{"hidden_act": "tanh_gelu", "norm_place": "pre", "norm_eps": 1e-06, "positions": "learned", "init_std_o": 0.00534, "init_std_up": 0.0262, "optimizer": "adam_atan2", "beta1": 0.9, "beta2": 0.98, "weight_decay": 0.097, "warmup_steps": 568}
Each number is 50 + 10 x the weight over the matrix's rms, rounded and kept within 0 to 99. Layers, rows and columns count from 0.

# layer 3 attention output (transposed), 192x192, rms 0.0606, rows 157-171, columns 48-95
66 52 49 32 51 55 39 54 55 50 51 51 42 43 49 53 47 54 43 42 50 57 36 59 53 56 48 63 56 57 50 54 51 56 46 57 52 37 51 47 33 44 24 49 48 47 55 48
99 70 43 50 59 46 53 45 45 48 46 51 40 47 66 44 42 77 48 45 49 40 51 48 62 31 55 42 61 44 42 54 50 47 48 48 53 51 39 70 36 51 37 60 45 58 44 67
03 41 54 65 45 51 38 49 50 42 54 56 58 50 45 57 55 30 49 56 41 73 53 46 60 71 47 53 50 51 53 42 46 59 43 60 39 52 58 43 66 61 59 56 50 44 56 43
57 50 47 56 49 51 69 39 58 60 39 53 45 38 53 41 58 53 43 53 47 46 41 48 47 49 47 46 50 50 59 40 54 45 57 52 51 49 41 43 51 44 42 41 48 45 51 41
97 62 35 50 69 41 45 40 42 47 44 42 54 62 51 50 42 87 55 46 50 34 55 51 56 30 60 52 55 40 32 56 46 41 48 50 49 54 40 68 45 55 49 48 41 54 43 63
92 62 40 43 71 47 43 33 46 56 44 45 57 56 53 57 36 76 51 58 41 32 46 57 53 42 53 60 47 50 33 61 40 47 50 44 46 43 46 70 45 48 46 55 49 53 46 65
10 41 54 48 45 50 58 51 41 42 58 50 53 55 52 57 56 36 52 63 55 58 40 45 46 45 47 37 51 46 46 50 53 56 44 52 43 52 52 42 59 60 54 50 55 44 51 51
00 42 51 50 51 43 49 54 49 61 35 60 51 50 49 49 56 36 63 47 44 58 56 59 61 73 56 57 44 29 56 45 55 48 43 55 52 49 57 36 52 61 50 45 33 48 38 46
99 61 53 54 56 46 49 33 48 42 39 45 34 49 59 38 52 83 42 54 58 26 47 40 48 37 48 31 55 45 41 48 57 43 45 43 57 50 40 61 42 32 48 61 46 43 44 68
00 48 55 48 53 57 52 57 47 46 65 58 65 61 49 63 55 19 54 59 45 64 46 52 42 67 42 54 47 48 60 56 48 50 43 54 46 47 65 25 51 64 51 46 57 53 55 36
99 65 51 62 62 45 54 40 48 54 53 47 51 52 53 43 45 76 47 56 43 26 58 47 48 31 52 52 58 59 47 50 49 44 45 52 40 51 39 60 37 53 47 55 46 55 42 59
51 47 71 71 37 55 33 51 57 52 45 51 59 40 55 42 66 50 30 51 50 57 38 27 48 66 47 40 52 55 77 45 45 60 48 54 44 51 44 59 62 44 53 53 67 45 56 35
99 57 50 54 47 58 48 49 44 37 58 43 46 60 53 43 58 64 30 42 58 43 50 39 31 33 47 38 58 59 48 56 57 56 42 43 46 55 40 53 43 45 46 58 56 57 63 47
25 41 56 43 47 54 50 61 46 41 66 44 48 59 54 59 49 32 50 52 52 64 39 52 40 51 47 50 55 50 54 53 43 56 53 58 46 55 59 26 60 47 47 50 61 42 54 36
36 53 54 66 38 48 38 42 52 29 48 54 62 52 51 49 55 52 46 60 46 59 51 44 52 67 44 49 55 48 51 49 49 48 47 50 52 51 52 59 55 51 56 64 60 52 54 46
# layer 3 attention value, 192x192, rms 0.0647, rows 158-171, columns 48-95
61 48 67 56 61 49 54 46 59 60 59 58 48 49 40 51 43 70 54 48 56 44 54 50 49 45 46 51 61 57 53 27 54 48 46 54 26 53 47 48 58 35 60 35 49 45 34 35
44 55 41 47 44 51 70 58 32 55 33 61 49 48 48 50 58 42 46 37 49 47 35 41 46 47 53 51 41 38 59 61 51 35 55 36 62 44 50 59 29 43 45 48 41 55 65 49
50 48 42 44 52 52 42 61 44 46 71 41 56 71 55 64 46 50 61 52 50 52 55 52 52 48 41 43 45 30 45 61 61 60 41 47 46 61 59 51 66 61 69 69 62 46 35 55
60 51 71 59 45 42 57 45 65 57 56 49 40 33 50 49 40 59 43 50 47 52 48 45 48 43 39 51 50 84 52 21 51 53 52 46 32 51 43 42 47 44 53 46 50 45 54 47
61 47 65 55 41 45 55 52 65 55 60 55 31 49 31 55 41 56 53 40 53 66 60 33 58 39 55 48 65 63 60 26 53 52 42 50 43 70 35 50 45 50 47 43 55 44 46 49
43 49 40 48 41 53 34 53 56 57 30 52 50 43 47 53 46 48 34 41 42 49 58 47 48 59 47 55 37 51 51 62 48 58 47 52 63 49 49 47 44 45 48 51 42 48 51 44
41 58 26 62 37 54 75 47 45 38 59 44 55 42 45 57 52 48 45 45 52 58 35 32 47 43 41 46 47 53 43 58 40 53 51 31 57 50 47 61 33 53 61 58 63 52 69 38
80 46 54 46 58 45 44 47 64 58 70 52 61 53 56 53 39 67 67 45 56 40 66 69 50 42 52 67 50 54 44 35 39 52 58 63 29 51 42 53 62 59 43 43 51 68 38 55
32 52 38 51 32 64 49 62 47 45 43 38 40 42 55 48 53 39 48 40 51 60 46 50 52 64 63 48 39 44 58 58 59 57 45 48 64 43 52 57 44 56 53 45 50 40 56 49
63 40 58 45 63 39 43 43 60 56 57 56 35 50 50 49 48 65 56 47 49 56 50 59 57 44 47 50 54 47 44 29 56 49 58 49 36 54 42 50 72 43 41 35 53 46 42 47
53 44 37 25 52 56 47 41 27 45 57 44 48 55 63 56 54 48 56 53 45 44 67 63 43 32 60 61 52 30 49 47 69 38 64 37 61 60 56 61 54 68 36 46 33 42 36 57
69 54 66 43 53 46 32 52 60 45 53 51 41 46 72 45 50 65 71 52 52 35 52 80 50 52 51 64 46 61 55 31 53 40 66 83 40 40 55 54 77 53 56 31 29 48 25 65
41 64 54 45 53 42 40 47 44 49 46 53 42 51 52 42 50 57 53 54 44 33 65 64 58 54 58 53 55 57 53 65 63 54 50 64 49 55 54 59 42 50 44 32 38 52 43 69
51 44 40 50 54 51 63 57 48 59 32 58 43 60 59 53 53 47 60 44 53 56 31 62 50 55 58 53 49 40 46 58 42 56 47 34 46 35 56 53 23 61 46 46 38 44 52 59